Each number is 200 + 30 x the weight over its row's rms, rounded and kept within 0 to 999. Layers, rows and columns count from 0. The size before them is the row's rms in percent of the matrix's.

# o: layer 5 attention output (transposed), 96x96, rms 0.293, rows 78-95, columns 0-95
# v: layer 5 attention value, 96x96, rms 0.125, rows 79-95, columns 0-95
# up: layer 5 MLP up, 384x96, rms 0.152, rows 0-18, columns 0-95
# down: layer 5 MLP down (transposed), 384x96, rms 0.0884, rows 0-17, columns 0-95
o78,099,193,270,216,194,169,226,188,222,190,187,214,187,229,275,173,233,198,215,233,200,189,203,219,187,172,195,189,213,184,192,197,210,245,185,235,147,186,79,229,185,172,183,228,228,216,241,217,198,242,178,192,191,231,223,208,189,177,183,151,162,218,265,239,217,148,171,243,234,202,192,221,212,144,220,161,231,229,182,170,219,195,234,206,226,218,235,187,196,207,183,214,233,232,229,226,228
v79,093,252,200,194,171,212,173,231,211,142,197,214,193,199,201,213,242,165,184,211,202,172,266,205,181,237,194,219,213,192,237,188,195,180,214,183,164,221,167,185,220,201,246,220,165,193,206,259,233,171,204,198,180,245,176,135,236,203,173,256,163,212,210,236,194,178,214,201,204,128,235,222,199,220,263,224,191,178,139,208,203,217,203,234,192,218,156,266,230,221,223,214,212,268,195,140,214
o79,097,161,175,181,237,173,219,142,196,184,170,193,168,221,266,168,244,207,238,183,207,202,186,191,178,166,190,204,156,191,170,238,221,169,221,234,181,182,159,234,232,237,212,168,240,164,228,157,209,181,209,242,207,217,188,195,159,246,226,154,225,187,225,234,155,160,211,201,151,244,206,224,160,232,163,166,229,173,200,182,249,234,153,183,189,197,247,205,161,200,185,200,144,247,210,229,179
v80,098,182,191,203,179,211,214,214,144,184,193,215,194,198,182,214,222,152,221,215,199,159,217,208,230,191,188,168,172,160,204,169,229,216,216,186,244,176,203,208,232,215,219,210,142,244,215,222,119,218,233,232,165,230,274,265,155,201,208,228,155,150,201,242,133,198,148,166,210,223,196,234,279,153,187,207,191,202,200,155,221,201,217,251,191,223,212,228,206,180,167,197,199,206,198,176,207
o80,094,180,236,208,178,207,163,230,204,181,198,183,188,215,203,179,155,228,207,176,117,200,188,175,210,232,223,260,186,206,161,206,205,192,209,231,167,206,198,248,214,224,200,213,205,135,201,186,247,142,134,184,195,189,138,179,237,218,97,155,195,187,224,190,213,220,227,216,162,203,149,220,222,199,176,164,208,224,204,206,195,154,208,161,199,188,228,170,210,247,181,254,228,189,184,229,191
v81,092,254,221,232,259,218,187,227,176,165,171,205,186,177,144,249,222,221,224,148,199,176,149,208,156,170,162,158,189,222,173,187,221,187,193,226,231,240,162,179,232,197,209,223,200,162,196,176,158,189,223,206,190,173,160,190,213,230,173,242,177,254,204,191,176,223,235,210,163,215,163,136,174,197,180,224,211,215,213,214,228,286,236,260,220,160,184,194,189,238,216,160,183,210,191,188,177
o81,087,226,196,172,180,156,242,189,262,199,196,222,232,186,200,169,131,228,227,215,239,182,208,237,216,231,220,220,167,199,198,220,231,207,195,227,145,242,150,177,184,243,203,164,177,203,157,247,220,200,202,162,208,219,172,207,204,157,180,195,225,177,212,226,203,199,208,167,232,248,241,247,227,154,228,212,220,214,229,162,239,169,198,191,169,147,174,162,180,178,203,223,232,210,272,228,264
v82,095,185,190,186,244,178,167,162,261,190,161,188,153,238,204,176,194,188,260,228,144,230,193,187,237,154,205,225,205,247,168,189,130,221,186,167,187,159,199,164,244,245,203,209,190,171,207,156,239,181,201,175,214,151,232,226,163,230,212,179,233,250,172,203,196,190,225,181,175,216,171,243,236,204,190,221,248,210,174,155,201,213,148,186,218,209,161,220,176,186,232,166,164,206,243,184,229
o82,086,210,191,231,248,167,215,232,159,180,214,166,212,192,239,231,210,222,125,211,251,158,214,210,211,238,232,261,176,166,208,203,229,143,199,225,231,250,249,268,206,189,195,222,225,171,250,170,137,169,211,228,216,220,221,129,178,199,184,213,174,215,214,184,215,192,193,207,175,188,200,158,180,162,177,154,206,210,213,249,172,204,204,197,222,223,218,159,207,213,208,234,238,196,148,206,229
v83,095,158,229,250,189,224,238,219,232,199,179,170,175,170,182,233,181,180,180,179,236,261,106,170,210,258,211,208,171,188,147,246,217,193,222,175,153,218,242,190,160,140,218,206,223,248,247,201,191,194,192,206,171,205,224,194,210,228,220,199,216,208,179,141,165,222,190,156,186,218,241,206,185,242,224,217,237,217,220,209,254,208,163,256,206,206,235,193,177,196,217,224,227,224,214,230,184
o83,104,169,179,186,222,181,160,193,151,223,200,184,256,228,215,201,179,200,204,190,164,173,200,249,233,187,155,165,164,268,226,199,214,200,236,167,199,163,160,193,260,253,147,204,165,155,223,202,165,245,162,214,193,240,186,231,180,188,182,132,191,205,189,243,215,219,211,233,163,170,188,192,198,227,169,225,168,176,207,178,181,184,251,157,210,154,159,196,226,221,140,208,192,198,213,243,176
v84,093,217,114,202,189,240,196,208,200,239,245,196,213,191,203,216,198,254,197,178,253,255,192,242,202,203,205,192,222,212,171,173,250,231,183,210,223,166,223,151,216,251,190,254,170,213,182,204,186,188,121,202,165,205,165,192,213,180,209,217,220,176,228,204,191,190,234,217,204,197,191,236,191,218,239,151,158,149,204,248,196,178,261,186,198,234,269,218,227,193,207,156,180,171,198,249,173
o84,098,185,232,250,167,157,142,199,234,183,183,165,209,237,182,244,102,170,170,153,188,216,150,187,209,181,198,164,180,181,197,168,240,212,215,200,201,193,162,193,216,180,129,193,208,205,196,163,149,208,217,202,218,151,231,190,219,180,186,173,223,207,168,158,243,243,229,149,185,204,189,197,238,196,205,233,200,254,215,218,208,208,191,253,121,202,191,175,211,216,159,195,193,210,209,189,232
v85,090,262,213,219,206,242,218,248,207,195,168,175,194,231,140,223,184,155,234,198,179,149,270,175,244,194,221,235,155,180,199,178,229,235,201,195,184,195,221,220,158,178,173,178,174,151,218,206,236,224,191,197,214,237,238,216,186,223,178,172,205,173,229,179,198,252,198,242,162,221,243,251,239,237,166,224,140,165,146,161,220,207,213,216,185,158,181,197,247,231,215,202,224,209,217,188,215
o85,085,151,203,199,186,144,142,151,180,261,229,238,181,173,195,146,176,224,197,204,215,181,193,266,190,236,227,193,251,201,197,180,177,193,179,198,216,216,208,140,196,179,235,192,210,234,198,174,187,201,172,211,201,144,227,193,196,208,235,192,144,174,171,222,170,230,120,198,237,165,207,220,205,187,201,176,195,183,218,213,148,187,133,182,254,231,230,226,187,190,175,194,169,229,168,153,175
v86,085,194,192,193,223,177,203,218,218,236,190,220,236,273,173,181,214,193,157,226,197,214,197,208,232,196,224,195,200,198,211,223,192,196,223,178,174,170,205,260,214,238,188,246,219,225,159,176,181,162,321,227,157,189,249,205,169,160,211,156,188,197,224,134,187,174,221,218,174,232,206,182,243,240,220,192,165,214,251,208,174,229,254,255,242,209,201,188,223,216,181,178,187,171,179,197,226
o86,081,198,205,191,168,189,179,212,219,173,239,198,208,188,206,143,119,197,227,199,164,173,181,200,151,209,207,197,243,197,181,222,207,202,219,186,250,215,252,181,226,153,224,223,175,212,183,270,211,231,147,194,199,236,200,183,217,241,224,219,212,197,219,246,187,247,182,117,195,216,215,221,179,152,227,237,185,244,190,198,243,182,145,191,184,212,228,226,208,196,267,194,217,222,227,206,126
v87,085,217,230,184,196,217,155,177,281,186,237,136,226,155,178,187,175,175,236,198,248,151,169,193,279,187,190,184,171,218,226,168,240,190,224,221,183,170,151,164,157,227,209,186,168,220,214,167,177,218,186,197,169,194,130,191,246,175,254,179,190,223,229,214,196,226,174,245,172,202,187,183,193,180,220,251,171,218,160,224,173,185,212,234,223,173,232,199,227,181,166,210,197,209,225,236,211
o87,097,171,180,192,200,102,221,154,234,164,184,211,235,238,204,220,154,220,182,244,227,237,216,222,162,180,202,159,221,169,207,208,187,164,170,223,237,166,248,170,223,194,213,191,235,198,175,187,151,213,179,165,190,263,185,206,196,187,206,230,271,169,190,247,174,211,229,187,260,169,200,241,198,213,198,178,217,179,204,218,169,247,238,183,196,128,197,236,168,186,225,195,194,191,197,218,235
v88,096,180,165,215,186,199,196,171,205,227,211,193,179,166,162,245,182,148,192,241,189,224,226,222,146,233,235,240,172,146,191,231,192,186,209,244,163,236,233,222,144,174,224,193,263,214,180,229,177,209,235,244,214,175,218,224,207,245,203,137,184,177,229,205,172,253,226,208,142,246,249,184,199,217,205,192,270,136,218,248,200,214,210,175,175,188,215,215,219,208,194,223,210,207,237,180,195
o88,095,188,254,177,239,244,178,204,187,169,173,249,251,233,205,163,207,209,221,177,194,201,168,218,232,200,197,278,213,243,217,171,205,225,160,169,237,232,198,217,194,170,212,179,135,155,197,193,174,226,175,168,185,222,246,211,153,209,172,202,186,187,205,207,182,166,178,192,224,198,158,184,203,178,162,175,146,236,176,235,151,217,228,217,182,164,185,161,126,164,145,222,193,220,202,214,245
v89,094,165,204,220,163,124,165,177,221,192,204,186,187,201,213,164,236,170,186,129,243,233,210,242,132,169,149,191,220,269,196,215,178,187,171,263,181,196,188,224,224,187,220,181,206,176,187,180,155,198,230,211,237,210,213,255,215,152,237,189,178,214,178,237,197,227,260,178,157,234,222,141,189,217,179,204,215,172,217,227,171,236,204,171,182,196,178,155,223,216,182,222,226,190,192,230,191
o89,085,198,159,198,189,232,242,301,233,180,193,215,210,188,249,210,195,277,202,244,199,175,182,244,217,254,199,174,161,183,215,225,186,183,224,154,175,169,177,162,188,159,184,227,206,242,176,205,218,247,192,197,177,214,211,172,144,206,214,221,247,211,204,189,232,139,155,224,220,173,231,182,170,222,185,206,214,229,177,216,177,187,218,224,258,200,206,221,174,205,174,188,146,235,213,251,199
v90,104,245,184,203,155,220,247,198,198,206,186,236,197,197,218,181,183,223,259,177,207,183,230,216,194,180,163,172,177,207,195,177,211,211,231,140,199,225,190,200,252,274,211,193,250,222,196,214,231,207,188,201,169,206,149,251,174,142,208,153,248,183,195,164,233,146,166,231,236,164,164,226,250,201,215,214,192,129,237,199,173,289,199,213,207,171,224,230,194,179,206,179,215,209,209,190,206
o90,095,181,222,217,236,172,207,233,191,178,183,148,206,151,199,250,260,176,236,211,216,224,209,166,231,206,199,191,209,204,172,221,202,150,237,212,207,163,239,188,192,224,160,227,198,231,187,235,214,193,170,201,193,170,145,136,201,197,166,205,207,162,151,240,206,282,175,218,202,180,280,227,216,198,139,223,180,206,183,192,228,149,236,136,167,198,220,162,214,199,180,163,214,201,185,183,217
v91,084,207,223,238,188,166,176,190,171,177,216,221,245,212,182,204,177,206,201,232,157,236,167,221,255,227,222,245,219,147,161,211,189,224,170,181,232,232,217,160,179,222,219,197,171,164,202,204,207,234,262,208,190,174,182,159,210,164,244,176,149,160,195,230,228,227,260,234,158,188,163,211,164,206,239,246,197,222,156,214,184,192,231,145,193,204,181,185,235,259,194,274,188,221,186,185,171
o91,082,182,203,215,203,216,171,240,209,260,170,217,175,186,194,247,225,217,163,164,208,178,184,206,193,175,233,165,199,179,193,224,197,244,194,185,131,187,197,231,195,165,215,229,183,217,209,167,231,189,157,163,219,186,216,192,190,180,179,163,238,206,150,105,182,270,159,162,190,220,165,213,239,169,179,168,184,193,166,224,199,209,161,254,218,218,182,177,143,186,169,133,153,212,190,222,202
v92,096,183,195,227,194,222,227,187,186,249,198,152,204,172,199,221,200,230,173,259,166,217,235,203,189,208,132,192,227,206,199,159,197,182,237,192,231,200,154,223,195,189,207,178,165,208,221,195,134,221,242,231,175,162,143,219,272,184,183,233,212,239,214,224,193,192,230,152,152,180,155,172,216,231,181,223,225,154,194,243,244,229,190,198,260,196,187,167,194,187,134,224,171,178,155,185,214
o92,098,192,164,197,175,228,173,168,187,160,191,230,193,194,220,211,231,226,153,181,214,162,209,187,221,212,200,251,174,168,238,202,199,178,198,192,192,238,202,140,191,206,143,210,197,184,176,203,203,231,105,183,148,146,208,195,148,234,200,188,215,216,162,179,220,219,140,239,205,233,210,208,200,230,199,207,130,200,250,243,156,217,190,220,202,163,216,288,194,197,220,173,231,202,237,218,216
v93,096,192,186,207,234,175,223,202,127,209,242,203,162,176,176,179,207,221,170,198,241,185,160,176,201,177,124,179,215,164,192,262,198,231,255,169,166,194,174,238,201,183,129,146,189,161,180,162,228,215,151,229,188,235,205,218,216,221,197,211,228,205,137,125,186,210,198,205,215,222,199,186,240,242,187,219,222,162,176,207,199,174,209,218,189,186,192,246,203,233,181,172,170,175,223,180,251
o93,087,160,223,199,170,210,172,256,247,200,199,203,210,222,220,214,165,240,201,175,198,158,222,170,292,206,163,189,186,221,213,162,259,248,148,209,249,177,204,155,223,193,224,216,189,244,217,202,162,248,255,182,217,158,167,240,233,181,197,180,211,239,209,244,174,238,162,213,210,188,192,176,212,164,146,165,211,183,206,175,211,221,153,164,204,208,229,167,230,182,221,213,149,201,210,213,183
v94,101,260,192,190,279,172,216,220,229,218,232,180,232,246,190,192,168,182,219,206,228,190,213,200,234,178,169,152,258,159,208,170,213,217,283,210,170,216,161,182,170,194,173,166,150,193,213,242,232,188,203,158,187,195,232,202,172,256,249,227,213,172,150,199,189,238,163,159,212,236,252,183,171,201,175,177,156,208,190,228,193,176,193,208,206,187,197,223,208,214,161,138,194,203,221,177,230
o94,106,173,203,226,275,223,137,194,196,157,184,262,208,177,179,224,202,193,187,239,228,250,197,181,176,155,195,206,175,189,183,214,189,182,169,148,193,197,222,198,261,242,169,241,177,210,195,156,171,238,215,231,186,181,181,223,274,161,201,183,181,173,191,174,264,222,233,249,185,235,197,205,211,199,214,224,180,223,205,171,237,254,174,252,208,229,161,192,187,194,241,245,194,206,216,159,191
v95,084,226,208,270,214,207,255,192,220,192,190,174,160,187,210,185,192,202,218,200,201,194,217,178,199,206,233,192,232,173,215,213,206,185,217,131,217,169,174,236,125,168,227,225,261,213,172,190,145,182,226,244,286,225,216,206,184,260,199,184,186,216,213,224,165,161,205,224,239,216,259,230,207,203,171,228,195,177,167,219,224,197,217,237,152,189,176,159,196,192,206,207,189,218,262,170,142
o95,088,186,207,142,230,231,223,211,178,175,167,211,216,191,201,213,238,184,210,190,192,236,216,205,189,160,212,181,192,266,199,225,169,243,188,192,217,235,219,212,237,198,162,210,161,234,237,200,246,216,247,179,205,172,160,174,180,211,177,218,257,179,81,267,203,224,273,218,188,208,192,197,154,229,170,154,210,202,167,189,163,227,240,184,169,226,228,213,203,204,224,208,198,177,175,221,182
up0,096,218,148,206,222,182,246,213,213,232,206,172,212,241,152,178,202,218,216,150,226,217,205,209,257,229,178,175,255,251,152,208,194,205,171,192,189,198,183,222,212,250,187,213,195,213,211,266,135,236,209,191,201,200,240,203,195,202,257,189,214,200,137,220,177,235,225,212,190,200,243,218,256,216,188,185,163,236,179,202,169,129,196,270,155,208,192,218,190,196,219,219,190,148,167,242,184
down0,107,215,168,171,185,228,164,194,120,185,249,240,167,152,207,198,205,174,207,178,209,197,250,196,223,231,206,237,207,211,238,197,223,183,132,223,216,217,204,219,181,232,175,186,154,160,191,253,190,176,192,221,200,222,193,219,219,231,159,180,241,243,181,171,231,201,220,212,221,176,214,166,213,196,228,176,229,211,196,149,218,216,123,197,204,212,172,219,249,266,248,226,213,236,219,198,272
up1,095,231,173,161,238,202,242,225,184,208,205,158,210,174,185,194,218,159,126,193,204,195,223,238,243,197,177,213,227,198,204,215,161,206,247,257,167,161,196,226,160,253,182,222,213,238,183,175,245,216,184,200,185,230,206,193,143,247,227,174,226,192,231,146,206,199,179,219,157,205,237,159,268,219,204,202,130,255,217,188,211,193,155,191,220,228,165,228,185,190,205,214,188,140,184,180,219
down1,105,255,170,226,191,167,202,162,230,239,197,180,141,136,175,177,219,174,263,185,222,174,214,188,240,239,192,236,232,182,203,173,175,174,203,244,213,230,115,246,206,193,185,189,205,214,161,186,208,212,229,241,189,190,219,174,175,214,209,200,185,188,205,187,181,204,176,207,211,190,235,205,226,239,184,206,208,237,191,166,242,184,149,232,128,190,213,181,236,223,215,220,247,247,251,261,178
up2,099,147,188,177,188,236,232,246,182,217,236,222,152,239,241,184,166,174,179,201,244,197,260,217,259,215,257,169,175,132,206,194,238,217,220,227,141,194,192,172,238,209,228,217,226,215,252,201,182,174,218,195,179,161,201,216,177,218,232,202,183,179,155,163,191,222,184,217,193,199,234,221,241,168,180,150,194,245,162,219,188,141,183,243,252,197,161,220,162,216,201,176,211,177,214,214,201
down2,093,205,196,221,265,197,219,182,184,193,211,188,244,216,172,259,243,163,224,219,224,180,203,216,253,172,227,231,252,191,218,145,135,157,169,232,190,227,192,201,145,199,216,210,201,174,188,197,171,179,172,234,228,199,226,118,241,235,229,148,193,227,147,229,212,192,221,182,190,189,183,171,226,166,239,152,233,259,182,192,178,200,181,248,191,151,208,240,193,190,212,207,190,210,186,220,212
up3,092,242,221,187,201,260,129,198,211,191,238,152,230,174,157,250,151,238,191,208,234,194,222,200,182,173,226,195,228,202,180,170,250,205,158,236,214,209,194,162,254,236,169,286,173,217,135,182,156,228,174,185,195,154,162,193,182,194,208,196,212,173,193,167,184,207,196,222,204,227,230,195,172,203,192,226,234,249,212,180,218,213,184,201,222,205,134,236,195,225,220,223,215,196,185,137,194
down3,101,189,237,228,232,249,159,224,172,182,240,194,198,184,257,172,183,180,177,195,145,199,188,194,207,216,198,162,193,181,270,191,151,151,232,208,177,182,205,225,165,229,192,197,172,245,216,197,194,211,225,201,189,256,263,179,210,214,194,199,248,183,182,233,250,197,241,191,212,255,181,156,171,191,214,184,197,251,190,198,233,239,202,251,201,200,263,137,181,170,191,233,245,157,210,200,228
up4,097,163,194,163,148,277,260,207,184,214,208,244,264,234,226,179,216,148,209,195,196,217,220,193,272,185,185,201,176,206,180,173,180,183,176,198,202,187,185,242,198,236,162,204,197,182,166,182,224,154,220,175,196,202,195,160,167,228,172,247,227,175,209,198,166,226,184,189,215,237,200,230,186,219,205,217,201,241,196,206,240,198,170,192,194,225,177,246,124,183,160,154,237,212,139,166,153
down4,106,152,210,186,191,220,177,153,212,180,221,166,230,243,187,157,226,225,173,141,241,192,221,192,211,229,194,230,221,233,206,218,219,195,240,169,178,233,155,204,189,165,216,253,199,167,204,172,158,193,236,261,202,198,236,170,135,181,203,232,147,243,186,171,185,194,205,194,185,232,165,221,181,198,292,189,253,176,177,217,217,230,203,204,196,212,208,165,161,183,197,190,204,158,233,138,237
up5,094,159,172,205,229,242,202,194,209,228,178,252,196,196,223,223,219,176,189,193,194,187,254,147,173,228,176,198,204,201,207,210,186,183,188,229,141,151,253,215,177,177,215,277,184,202,172,217,241,177,163,204,146,258,240,171,196,242,218,264,211,205,228,205,208,168,222,189,189,174,191,208,231,266,164,169,207,191,210,208,249,235,216,205,153,159,214,187,173,185,229,169,212,156,146,231,230
down5,111,216,217,191,189,235,175,177,164,200,180,157,234,174,189,238,216,161,261,191,195,198,204,171,231,202,141,192,198,283,183,182,200,276,205,228,210,185,188,209,257,220,188,236,228,241,206,206,175,245,189,188,214,171,218,179,230,153,177,269,208,202,215,202,197,230,203,168,219,201,245,164,194,235,211,164,161,204,265,183,181,232,154,205,147,158,185,174,234,242,176,180,234,222,186,179,201
up6,102,225,212,212,197,165,176,195,211,190,191,188,244,190,202,228,188,194,211,214,213,149,165,208,187,159,169,153,179,214,144,236,138,205,143,221,226,252,160,228,147,177,180,172,187,218,173,218,271,221,198,214,165,148,218,166,175,174,207,166,130,192,201,143,159,199,173,272,162,175,188,165,206,201,230,207,199,180,223,220,218,186,223,200,208,161,197,220,183,245,220,165,195,214,144,205,173
down6,100,237,169,175,161,190,210,193,265,151,211,204,221,201,233,162,193,234,205,242,187,202,182,175,208,193,244,171,177,186,223,185,191,185,228,237,180,149,186,178,241,163,211,231,229,226,184,230,223,183,153,189,198,191,216,189,186,234,244,227,209,195,165,180,218,117,203,221,211,136,161,167,165,162,209,208,235,142,198,154,240,167,196,199,177,230,185,167,196,243,165,204,233,157,270,214,222
up7,098,235,193,195,212,197,188,201,183,152,212,213,204,198,176,182,250,202,149,227,201,262,215,203,187,121,235,154,203,242,221,234,226,242,256,195,194,178,187,250,190,197,209,220,216,154,151,197,211,229,226,195,188,206,196,265,242,225,158,189,205,247,223,188,261,184,208,215,261,196,180,144,172,224,202,226,220,185,182,174,226,192,208,130,200,192,222,202,198,197,149,217,209,182,194,266,159
down7,095,199,274,207,147,231,239,200,206,207,197,230,194,95,219,192,155,232,133,192,238,205,210,242,215,202,244,174,136,226,161,217,170,187,229,185,226,219,186,191,202,253,180,217,205,254,172,219,187,186,178,216,169,189,223,169,179,149,191,194,137,208,205,165,177,224,197,186,193,198,174,174,190,189,184,195,191,250,214,189,209,249,142,166,204,204,175,234,227,177,172,198,193,204,165,174,226
up8,108,193,256,218,165,130,182,221,252,237,196,164,222,194,173,190,151,207,240,222,197,200,210,204,205,208,142,140,253,166,182,177,221,187,236,234,160,200,175,182,215,197,159,203,193,126,230,208,184,270,163,185,176,216,203,173,184,156,220,265,195,229,179,171,206,234,245,225,227,173,153,179,244,190,246,205,193,198,188,201,188,212,234,185,244,178,234,182,207,194,169,206,210,243,196,182,214
down8,106,213,211,202,230,271,189,186,209,201,161,244,146,216,223,231,217,236,156,234,196,172,225,216,160,180,153,176,191,251,202,186,200,143,215,234,224,199,202,243,167,217,191,221,243,208,210,204,190,257,200,182,175,187,216,221,235,222,212,149,200,145,217,221,240,242,236,230,182,148,206,185,230,194,239,203,217,261,141,273,157,184,244,180,208,220,180,183,184,177,215,188,176,186,224,220,229
up9,113,137,211,192,213,204,171,205,206,227,190,170,230,202,195,222,203,219,161,252,184,187,109,206,164,192,221,173,184,223,230,214,170,151,217,232,200,213,197,184,218,182,228,202,181,272,268,251,158,190,197,167,241,233,198,184,194,138,191,202,154,195,205,184,233,207,185,206,189,191,171,199,182,232,202,197,203,239,223,157,197,248,151,179,203,228,170,292,221,194,144,183,222,218,207,209,173
down9,105,217,177,218,232,205,206,175,164,224,209,156,201,262,152,208,217,190,228,190,254,163,250,189,201,218,168,255,190,257,167,245,224,175,225,209,179,172,207,237,153,190,202,185,242,215,156,225,222,159,164,181,215,198,188,217,216,221,190,207,223,271,198,257,189,212,182,169,240,225,174,229,252,177,153,162,191,196,218,211,216,188,205,191,169,145,224,167,252,243,242,171,174,201,207,201,157
up10,112,160,219,185,216,238,232,181,207,243,193,185,186,184,179,219,198,186,219,212,175,188,191,205,236,230,152,154,216,176,206,210,135,145,190,218,191,152,182,174,169,171,204,244,171,227,140,179,182,210,112,220,178,159,173,245,235,199,150,197,188,270,173,205,176,213,198,204,158,158,208,210,191,214,207,197,229,175,249,205,246,204,199,217,172,204,210,185,233,195,171,269,252,253,195,185,185
down10,093,214,150,249,189,206,180,261,161,221,168,262,171,177,202,164,162,185,179,199,224,204,211,236,140,116,227,188,156,210,179,218,194,216,171,194,179,165,218,237,228,198,214,222,272,253,205,214,218,177,264,162,212,190,157,215,229,245,192,159,169,192,207,219,184,189,214,239,205,204,211,178,190,178,201,191,184,217,149,215,201,198,193,196,229,157,188,193,239,258,186,180,198,146,173,228,219
up11,105,235,213,152,210,242,184,253,164,244,192,241,209,221,174,208,156,206,179,188,158,262,205,199,200,239,260,217,232,229,200,151,230,166,166,236,183,182,253,208,187,235,171,233,208,182,172,223,203,165,204,243,229,207,175,190,206,220,219,175,188,162,213,224,234,161,201,260,167,189,189,243,148,220,252,197,222,167,183,193,189,162,186,229,183,210,199,161,225,222,155,252,209,233,146,207,174
down11,098,212,196,222,223,202,243,177,251,136,253,188,159,203,211,186,170,198,226,199,246,189,244,205,209,216,154,225,182,171,210,193,228,171,157,172,260,200,179,124,216,226,165,184,178,170,247,211,199,165,234,191,189,249,196,152,243,175,178,237,199,195,246,207,174,184,181,209,262,233,171,164,197,211,185,175,204,233,208,175,214,146,188,160,232,243,169,177,209,152,201,183,171,163,201,169,228
up12,090,151,234,264,157,206,229,247,216,175,189,187,240,196,188,171,197,257,191,225,215,224,225,231,215,189,166,213,208,224,160,168,200,183,228,202,168,153,180,247,201,196,213,167,226,231,175,207,225,201,188,182,183,213,213,202,182,186,124,213,208,252,178,206,191,271,157,179,195,135,202,194,166,208,253,201,210,174,210,213,194,166,259,185,162,254,196,197,171,245,140,198,187,174,168,158,171
down12,060,159,173,201,228,254,139,226,154,175,197,237,147,194,244,199,167,172,224,192,170,199,201,205,175,198,205,234,189,227,202,253,183,213,182,222,181,148,215,237,201,267,206,197,190,176,186,260,170,157,180,192,187,183,222,219,178,196,174,165,172,250,188,180,182,173,185,168,197,180,205,101,165,230,231,216,181,222,198,203,156,247,220,247,230,198,190,232,204,221,236,259,200,196,225,173,182
up13,088,191,182,214,184,183,168,182,211,212,175,225,200,163,186,195,154,192,201,210,193,192,166,202,168,228,155,137,212,202,223,161,206,139,199,286,184,154,236,188,221,179,223,166,174,186,226,158,268,218,220,226,220,203,165,149,245,149,163,150,193,218,211,204,214,205,175,190,166,229,222,167,224,217,188,232,175,175,268,227,192,156,228,158,208,240,145,189,229,189,196,224,204,198,242,233,204
down13,092,199,201,178,146,201,202,213,178,183,226,219,218,152,228,255,144,149,184,176,185,186,243,235,195,208,188,190,200,214,278,193,180,190,202,189,189,256,183,224,155,251,228,173,220,204,195,234,204,255,237,221,173,206,241,210,196,181,242,254,168,230,175,230,193,188,209,145,220,165,200,235,129,182,199,166,270,174,216,196,191,172,168,165,223,224,216,220,159,222,172,176,231,168,188,188,182
up14,103,229,253,221,236,200,144,205,269,194,132,175,188,210,172,195,224,183,186,221,193,228,282,167,176,231,239,253,187,197,217,179,207,201,184,165,186,201,203,216,148,203,179,156,190,184,163,253,246,173,194,172,198,236,207,195,187,214,227,192,214,209,210,188,197,189,226,224,173,222,196,195,247,241,226,199,196,204,202,177,189,169,213,263,228,184,206,232,226,187,213,280,136,171,263,203,182
down14,110,243,235,245,170,220,141,193,168,199,141,191,172,175,196,215,221,228,193,176,224,200,187,221,230,230,222,267,180,230,214,196,196,196,203,195,212,169,211,228,186,168,178,161,182,176,211,231,247,189,209,175,213,188,215,137,187,185,241,193,195,185,222,237,201,219,183,211,150,214,271,150,156,173,212,223,190,200,165,181,241,164,178,261,199,223,251,219,199,165,255,255,177,234,225,144,180
up15,113,220,266,221,242,229,139,218,200,183,240,192,220,174,158,172,152,225,201,221,224,215,152,201,161,242,255,184,214,188,228,220,204,221,198,195,209,172,212,189,203,251,147,193,190,179,222,215,217,241,165,216,111,196,178,180,229,240,205,186,243,218,212,208,189,189,190,172,164,202,242,168,201,263,242,211,214,165,221,202,245,176,196,232,192,180,238,179,237,228,203,202,238,165,254,157,218
down15,103,198,182,193,119,245,190,220,205,174,204,210,227,226,188,218,206,201,163,203,223,276,146,242,194,214,172,234,167,227,225,175,273,158,197,217,180,206,192,206,229,194,206,226,189,212,214,210,227,208,184,195,205,194,217,172,155,212,182,187,205,167,206,176,217,135,118,183,204,184,217,147,227,185,274,219,205,187,195,194,193,196,194,163,162,142,188,182,201,202,201,239,241,130,203,186,257
up16,098,194,216,255,166,221,188,189,180,194,239,188,200,211,179,146,219,170,182,229,253,195,166,184,179,240,246,205,241,230,200,182,209,234,253,220,144,172,231,242,227,226,182,175,172,232,177,243,202,177,193,161,222,224,225,147,206,231,216,211,255,214,220,183,199,228,213,206,164,220,189,193,216,152,202,169,230,221,205,152,162,165,184,172,175,170,139,199,206,199,148,202,259,228,131,164,220
down16,106,219,249,167,247,112,196,148,222,257,206,183,226,155,170,232,214,218,180,220,217,255,223,238,210,176,198,191,169,251,189,218,195,214,205,204,204,243,227,214,201,212,245,215,213,236,155,196,179,232,177,212,150,231,180,164,183,172,167,226,216,180,186,247,189,209,210,223,223,218,232,200,211,233,179,222,203,179,181,232,228,235,183,137,226,152,218,183,197,196,194,263,212,222,122,211,189
up17,079,263,193,237,173,187,200,253,122,179,189,226,164,245,226,168,160,229,214,204,179,210,228,167,220,225,157,186,236,169,187,221,204,213,229,155,276,218,207,173,173,235,233,176,185,209,237,218,183,194,167,208,221,211,215,188,168,188,195,152,197,233,192,234,186,169,156,172,207,186,287,233,198,210,240,222,167,186,205,168,186,206,203,192,167,188,234,214,194,259,191,195,237,245,252,211,215
down17,039,213,227,201,173,157,259,146,171,221,179,183,201,228,161,179,199,247,185,248,168,242,187,129,168,232,173,233,192,252,196,219,129,195,208,237,184,226,184,207,214,213,212,201,190,176,226,234,220,193,169,206,229,170,258,227,170,248,215,210,264,173,165,174,221,142,218,196,215,202,195,234,205,173,165,210,193,172,222,171,203,211,266,185,175,227,204,161,222,208,224,228,180,164,161,184,227
up18,131,199,190,220,210,220,182,218,255,201,196,285,184,192,185,238,187,175,206,198,213,200,171,208,136,191,206,220,181,217,207,209,154,142,238,220,230,168,257,170,220,239,168,198,152,277,155,161,163,209,155,175,146,206,254,214,181,196,191,163,173,218,234,203,195,223,187,192,185,240,253,158,171,193,167,228,167,210,235,224,188,166,203,181,187,263,203,202,222,200,221,195,201,195,226,151,205